Weights of a small GPT-style language model, trained from scratch on English Wikipedia.
Size: 10 layers, width 192, 3 heads of 64 (1 for keys and values), MLP 768 SwiGLU, vocabulary 4096.
Training: a variant of SOAP for these matrices, 401M tokens, 3061 steps.
Each number is 128 + 24 x the weight over its row's rms, rounded and kept within 0 to 255. Layers, rows and columns count from 0. Numbers have three digits each. The size before them is the row's rms in percent of the matrix's.

# k: layer 6 attention key, 64x192, rms 0.174, rows 63, columns 0-191
# v: layer 6 attention value, 64x192, rms 0.229, rows 0-7, columns 0-191
# o: layer 6 attention output (transposed), 192x192, rms 0.189, rows 0-7,64-71,128-135, columns 0-191
k63 133:087140118114105101116144143117108135109137109148141150141093185148125178096137116128106153129142120136130176111099113156099139121152117155140153159120130124114191100082136152163115133128132149139134131129139131126161161127131182150129157165126172144109111125131150113127151134135138104144164078085159137153190175139145113162138154157120119111129090102069127113096111159164094149124096146154146127113110127122097140086137146155097157146114101137127097099145118160117153174127123146140163145156159125097136142101134107144146128150149106143125161131166170137127133128088149089170
v0 105:137114152102124094152122169103115149138137122114114098109123144151097150123161158171076107120149107135125138164174148086096103111103118119193129127124113148136158114149120116138096119097117148120159145124157129166125164130116126114186153108123151077152164131159069169101144113148102152121118141153139161127137179132138086112138133107081135146089125140139122142133131126138132145150145141087148166097128113088113117087112126126143146142136144138142131140129142137142118126158122131140161123131123154134104146153046145080120124115126108173123134175140115101107158139151100103072
o0 087:086153171169115141115113145112153156120131122090143135185162111160113133150137105092127135162134146115135085127104112112161130121132114108180105135076189142185152111133163110138110178113134130078162099137140116107156120123108101153108136132141123132102120119128149146106158118089141165132109118122110150083113109160146137089148101109108147094156121070106151130161169117116198133135093094151160137149135116122125112128143132158121105106079128134135105120122147157154182113120104132113104136129205157143130131141155133111139134126112139119126157116134140129148146113135142113129
o64 081:126111142110159183134128117164122098139129130142108090117097137125095155119142124156136096104122125105153145122147135133097134109104111147133167160138081142105118131126138132110104108173108123112113157130096116152121183184124136150164153131118092118168096137117119116150135141108126184126133140088133116121181151083151114135106138114091127151114142101139120169108081127088103090090110112108105143110162103104149130120107104107116077153157135145114103077151138150105193117137178094094158153123139102133164140142090143103133103138129106125123133180133135132140109139108096089144
o128 135:127116109160109117124161128121124143145175133126172122092149142128139084119119134083145094150100128136103108145119148111150142122133121146149073121107121132109145118158132156139157130135145109116115100114169128122149080142164133112107123144161153111097130122089087095139077152119103150148155160139132090116117129185122163138092107154141138127073121169094115130122160096118126127170118139119159152178117148148171128139142118148127186119084137140136192168119110111137092130093111168146112110166098129143094120131172120120108110127186132140151114123134127159139139086129162152126
v1 105:126167068138135168169150155118166134156155142185136113113165153089136101139116105136170132121107152120094113132150114106131169186090147128121126152108191121162173150126139079119139100120102130164147123174116133093131095108148109174129187138139147132092143130157140125151174095126153121139166090132110117135148127117150086110128089095156121113132131116128088106097132100122121135082110123111101145130120122132129150105114133107118131121107147106119113130132157154124106134155121127137137131151118140172140119120100111117088094098094117075137099150151102155145168135122148153126
o1 090:101172136109121120103096147141124118116131117129153159124096136099162110112109149126111162129119143090131079161118118118138087115098137121136149087191103136127085095094098128125158086073099143129158155160141153102113145151122146140113107139116169167145115162124169118090079119091150118153140128147118131149121105145097117134136139129130130135131115091150144153138144149181087126125132117159127137161112171123153111107126157118129104079141117145143137112152136134087125110171180136110177122118131146202133108098114126142166157129118130184107121105131101100133100145113135144156
o65 084:147117112179127082125148130152092128131095130090168134140122143125115110130128166135101108120093175190126166103136136141113114163154129140145128067127125144134167167113153086113097186120123116115113139126088136105131115101135131138136125102110106081102143077157121146133149133120121119128097145104127121134150119111112107138137142127094090099172133141090129121132127136139158140101134147115142134109112079115131127140169117133132156133160180140110120136092130177148096145122086152136067148087156117158167108103123097126098102098146069111134176135156131122109142105125109161135
o129 125:160130105097128159131125130114143082152117114129155123094114152135153190127132100125159148131158142103100108102100072105141091148143136120098138145118093074137126113118121169116121145122135121165155119134148163106112140151145126134118133136121141136144132158137154150122093138145117168109174133160127138115093162137116172153122160083137143136111161124131139109135094142082140110126146154104144133137177130189133120134110171126110078149079119109156184085149108120156154134138140143116130089125086147091114131159152161115161120145110154187158140115157095142117138157139144159102
v2 099:111116107149146130122138164135173138135119135090156133110102136116115107099125107102126123128152120147092121098130114109113170143167152131099142116133122166112161155121119141119149132135125099101117163122111084119100148134124098091145096127153150119123157108111134128093122144108154093117127152088108093141132147151094132119142142090159122131141174136101164118113144057077100180164120144146140110153171122159103113126118128117110145163117122113151114161077122147116150109120121110094120082184163098175137134134131088151145091092131171134114092175118122140144167089088101131103
o2 084:103138113101141141103185139129161107152127153130127108145126108151154093127133149123099133133127152136137124109114139122177118151140142116152121116124150140135140124140129090132140106112163144083145107108112112094111137118156068115112125127082135151107134058119139120110094155080089099147106151166149135120150133122179134123178133120127150135149140113134097115134122110099136102103132191144071110118111132144116104171134094137159114154159110105104188151134155160110139090144095151157111115079100134107128080134140111100090103091117157127166140112112150080092114128159129148123
o66 080:124169172118112104140095162100088131116086115112111128101143151106117168117110114137175151134150111148129120116152116096134098122096134143092151065132123129091136102093162201113160154112123084172106117109113142081180087124117126116165137130115135096122156140136161170128113105143136123128138172076108146163147150130123122150108113125146093114128106096133151145114156121122103147142151132161117113130135115145168121078148108101113114117165113120166114103144123125103111112118117149119157128090118149157098141107101125110183130150120149187138119131137100121172123153103121123117
o130 132:128079120119143114144105098142122129127138117117125150159121123131153114162101145095131142103097158091100129139117058147140141122127134104163104136122109120151113146186130067132098133154116162122153111149146166148077150114122155137135140099191187128163125116119129103171118143133135110117074083158133116118086115116154132113115134109123103144136117144113137126158092157117158157142127058096133165125117130131103183149128131145131148135119114126128143134103130111137145147121151094154121126163124125090146098133160119140092124096083086087138139116138116101085105162128155099157
v3 101:102155115112108140125091149160097114110111088121109133129137136166109151132132162126136156149111128123119113119148117144112134117147087125129150127133132168089098130106151075149126124141117130173124106162137112116138132135136136134113091166181148104141177119114119124116174111126151159112136141127093111143111135182141138116132157185176112136111166167139152147161146147143159085122143142119144140145098137120113135162133169125132138096114139108165121146104129135127120156158157113123096150108172123150153089137138039147089153101152148136159153203153148145148100148148128113093
o3 073:123117113138101155138109124134141142116110129148083146138109125097139129087125152105143160137120117136142130108144123131096120101071146120117119189118119120121111102155176092110119115120126154118139107151113111116099166096131154133129132102108124149125121120074183129122109135163127154147149155095140137099097125136145094073131155114147143080126114127128081160135101159137060102181114144100116159115146120092155177130121152123141175123113114148160141136135154125078136162125141148141182125121153135126152141114123139109115115172113078131129130174126132139119087130071086089157
o67 070:132135133115094158114128135123101119123170144101128109138166129092149100115146114142127100137131098107086152130118127103132163132158160103083129128126120153130107152119156105128123105167115095109139138153147144100174105148135174150143132128097155123147134128132118134155142113093083115107106129133093167209127117142148112153085086120088088124105138171135101081140100120115163114095146102117113121090095127085101129138116131132151105143102096102142121144124112082123147086110124115115104129115170137137154116144063144121143151110158163126102150162129106154102142167148167162087
o131 132:135097128148133097121136147122118125103119101168138135102118103172116138093086097118153145128136151127164152130160123183138125119084119139161158137128121067142146125110097118171124129080164157128103147083128145139093141173135112129121102106138126155104116112159107159105082153147138132082138114092157109125125126119171095115168149088149160178159126106092122164110151132087120151168132130133109158161132136136136097137104095111122142134139136145097139109126161146158141153145136136169137141145115144144155156123164089117150133146154124118148102142139119118137131065113152087186
v4 100:138109130100172158140164142127108149170091112155138141119111116138121142162124139147137101152152162147114109150104141156126146100099126167120123145125093107123151147118127149161071137145149101140104097128158126118124102090105068123145118120164129142099138170133138166174134114169075102099145104130149141125103163104100093126115173129151131137114110104131158144123135137100142147101105117120156142134118105143110132146128095137129140097114113080171138157128097114151124150144099126091133116116154186098120111173106158145203103129166127093130105097138132121133131138094102156073
o4 078:149122160109093137119163148146129124129108168132120123121150143156100127135140090127105120108124141167126155124120148130198116127122174120105152145110097155141185118117113154130133154152099109143150134142151119111137134166117124135096115072144115143144144125159078170126118146113133159125104117115115126089068138137143106141095121161131175139076115127128105136139153143139145131097113108150169052152153161133114123087102150145188125130132130156127106130146121128115112138158118121094144119152083133107113128167151115104085135121150134128084148065114094162148126139112139100177
o68 077:105095126143125110194137109119087145114152101130097162138104113146114109126089137158131115141123109149140164169122160126110134120138142127133115086147163140100104140098134143123145103108150145145115162101098087138161089136151118143148102155112103120115131182081148107137176145135129102112107139142135129042132160145141129156074122143145142120113122112156150120106124132145176128162103114145118121142116134141126128124085118091067132129194105104119105107116109143111171169143107112136148123168135140145126102145107159112130176153116108120147137152094164136105134106145106178107
o132 124:165181109145121165160096112153128131139145170148144113164173133143148124134175154152147170111188158117140093151153133104146113137120093115130119110099107115145128133157101093110117174135104125139113126133137161137094137157117132113051121131135168102123124077126124170154073087154121172113149093111097132103144168130115124120149113121095124126139087133098133069135127120134079125117128117154129108117122114119164136120149132165120141143093138137128113159108107129165096131076162139121102164108136100112128133123113105147123132118106194141112098140117140085148113138140124116131
v5 099:141080117134096123150152106089097162168110135107124192127107138105167140129196119119092151105126099100134154184136118143104148131132108132102156128112112144116127084123138133086090116105141133114154133163146099127145102139141135162142110099118102094121116095171130119116144131114149142160122122166109158154116132178087043109140128125113141159156153098138135149111174129096163119118137162115087134131122145142138151124144097126086140092126136130146132097120126112110151105171120175122097121112115132112175127135147124129117170083157155125102134116143117122101106142092115120138
o5 086:189102138133137128147151122145104103116112123119130064136136133160107113108110133122141165136118108117161103164096121141095094135127116181156142178095116127148091079125140093130140125145140139114090139112108155180115075150112128147108127155154177105147115136126097076084149140125168126145131120106101132073121153094129110142133112105143112128079096143156125172108084081091117091127154109137092174081127118087105129161116090102148152123106102119108113102120118099161122149082118134111151132123134147132130136157113134139123140110151155133146115131105106105121111136143115124146
o69 076:130153063129078127138110103140136164121122118125128150102081146118130145136167120135150101120140147119129159126117097076137140140131132140127132076135084102109130129088134170120121128125145086118108100139126123105143125152135139132129092119094148154146109123117144158151153139152116155161092145137121118057156097157098094064126102146141128097104095138166147137127142159182159131116136125128180110143155137135139098123145166151163132101153107125129150149121139157137181089163129117129130132091087100162146121129098136190116110136133105135154113083125117144161083125123164119121
o133 129:110134144148142133098154167105136109138154130143135156136175064132113109081132138162142148133122107129146137139135096144145153129133147116115148167158115092102122135164155118103154088097103157134113149130121155143083077108138126136116168136135132157147147146147114131134155155108109145120151141115115153096107145110134229168146136117089144147162122149098121138132150114123102148131143133149136111146110107114113164118142091121114149115084155145125125083132093130078117163121140138101147114097181104139118128107175164097156115114106169110148159168103135133081133105133105097107
v6 098:102125116155153134160106171143132138099126177080099127181120123143159134133134112095146107151101122134120116133143108138118101124097162137131118104153138155114152118094087094070125157129123124124127110128122173142120114110099165146137077105150137116172118171139113111113157133143116139067147120178105103149140159149144106100088123178139162107138129139139138152108146115111096126095112147146162111106113152134127158155064085135115176189144124138114116169140121128103128134113126141089148173154156103092090136110120155141131166126144128123116140144144130098147133164135145150095
o6 080:134141137157107138143129124160118152098095106103210132102141134108118150143114125155150119116136114085129090134132093093147068099101090128096108136139085162119119103131143153155160139116141136130159141153141161143150138112093076129096098174149142139160137161114144173164119165124145139163158106123127125108117100140119112121183127089117137163105105139145160155103173192165122138118130143106147128164084137163138127122090110110113131088130138145130131117138166096129134149144139156134125139123118100131142127107110113097149123132145112131057113124178111120163145148130114148135
o70 089:157127123126159134136105172140165144139179135153118193112092143153127157117175118122126133185132153143115156095138160153100152184097176107091097119133171197109134139128091128120128116133127112138140120121121122100115097175114148125133118154141160152118130125100133102134163110145088105118109136134161109172148148124134178111093164130109143104137126133125150120141137089109107141120106117125096114100151140104169140133134140119146128134147115092126091105158160117127145088143134094116150128136083152132109142162140135091128184168105146153148144142134167120124165123127140111072
o134 128:044114116156092094113149119160110088114142140118122108138163153121148121125112109126113126126130093120115120152162144138124122058172124118154119154094106095140119133165111133125103118093129112128125145106122116158131111114123134108126137135142075145107123132160135123142078138072090113116140090155109158137137140130135092131112076106129116168160154104126140168123144157131132105119121102170166149121123136121154146116145145174122126127124138133147161125101121119140131119138102097102076112130174125148137135102124122169169104032147116097113130153131115130147103181124112106163
v7 100:143116122142145147110117128086106125177123150107149141117159130099145142119094140154112120083140135120132112192103094121151084123137124073111173162118128165135133128138121083141130123187133167158109150121097152162142161112095101142155156173149118083166137118115145101140151133147139149145156112121163163120092123129123129147106111140109132112147133114104091143125175166101127157152097074162150121135127151164174144145110156148114137121164103074108110131100147131158119113176103167097138125176116101117138099135122146154138111154100116107124132124124149136114103158147130129092
o7 082:145147123134111123122104119091119094147147131123125148174110119122127132160096131143147152145157097103132101155122103118182142097135123084132124194111122164146117140092136125124121110107168120092132141127115159133154147096080115117104118117063151166110124138159113167165150166164110120174133166158148142159146098146141107135152139114167079099062157116125124147167146097142134090132136135113137146169154085102106113086115132121147143122118059088150105163145125097128137144155129115117147126147115107125152117101133134133142117089138156137122101125130137181152131111135137150140
o71 093:113154111117143159147146135122098102129095104138114147095130098124163124129134151133116102133121121143126143145120138138112126120185137130122141105154132117083167131161118130154135147127104206115147141153103097162117109097153127101133119205106100114153088143105146123114076106096182135092151149111170130105086173150126113152134145123125181139125152087103097116145112137148144124131078123122120166079126111150108133136085151165105151126112195112146118134145149139156114137129126120135114116133135148122112118164118110136112156154143080106137112166130130076112097127119094088126
o135 125:118094122105119112168139130165129158100111129139146092135147116142089153154140126132164148104143146121131119133107148151119158164156167155140133115118133068193153099111123138107136138098131099129123134123139123107144142142107128135112110060161101116097099116152139115143122128121043091136140103152082131099164125093093132096126132131165111124112137182148136152116112122104116151121152131082134118139164137103100154096166108147119114167161095187100103128136111143108139088116132153133158088106116111131082141129161133106158105101090149125138123121116113148095145117151166139132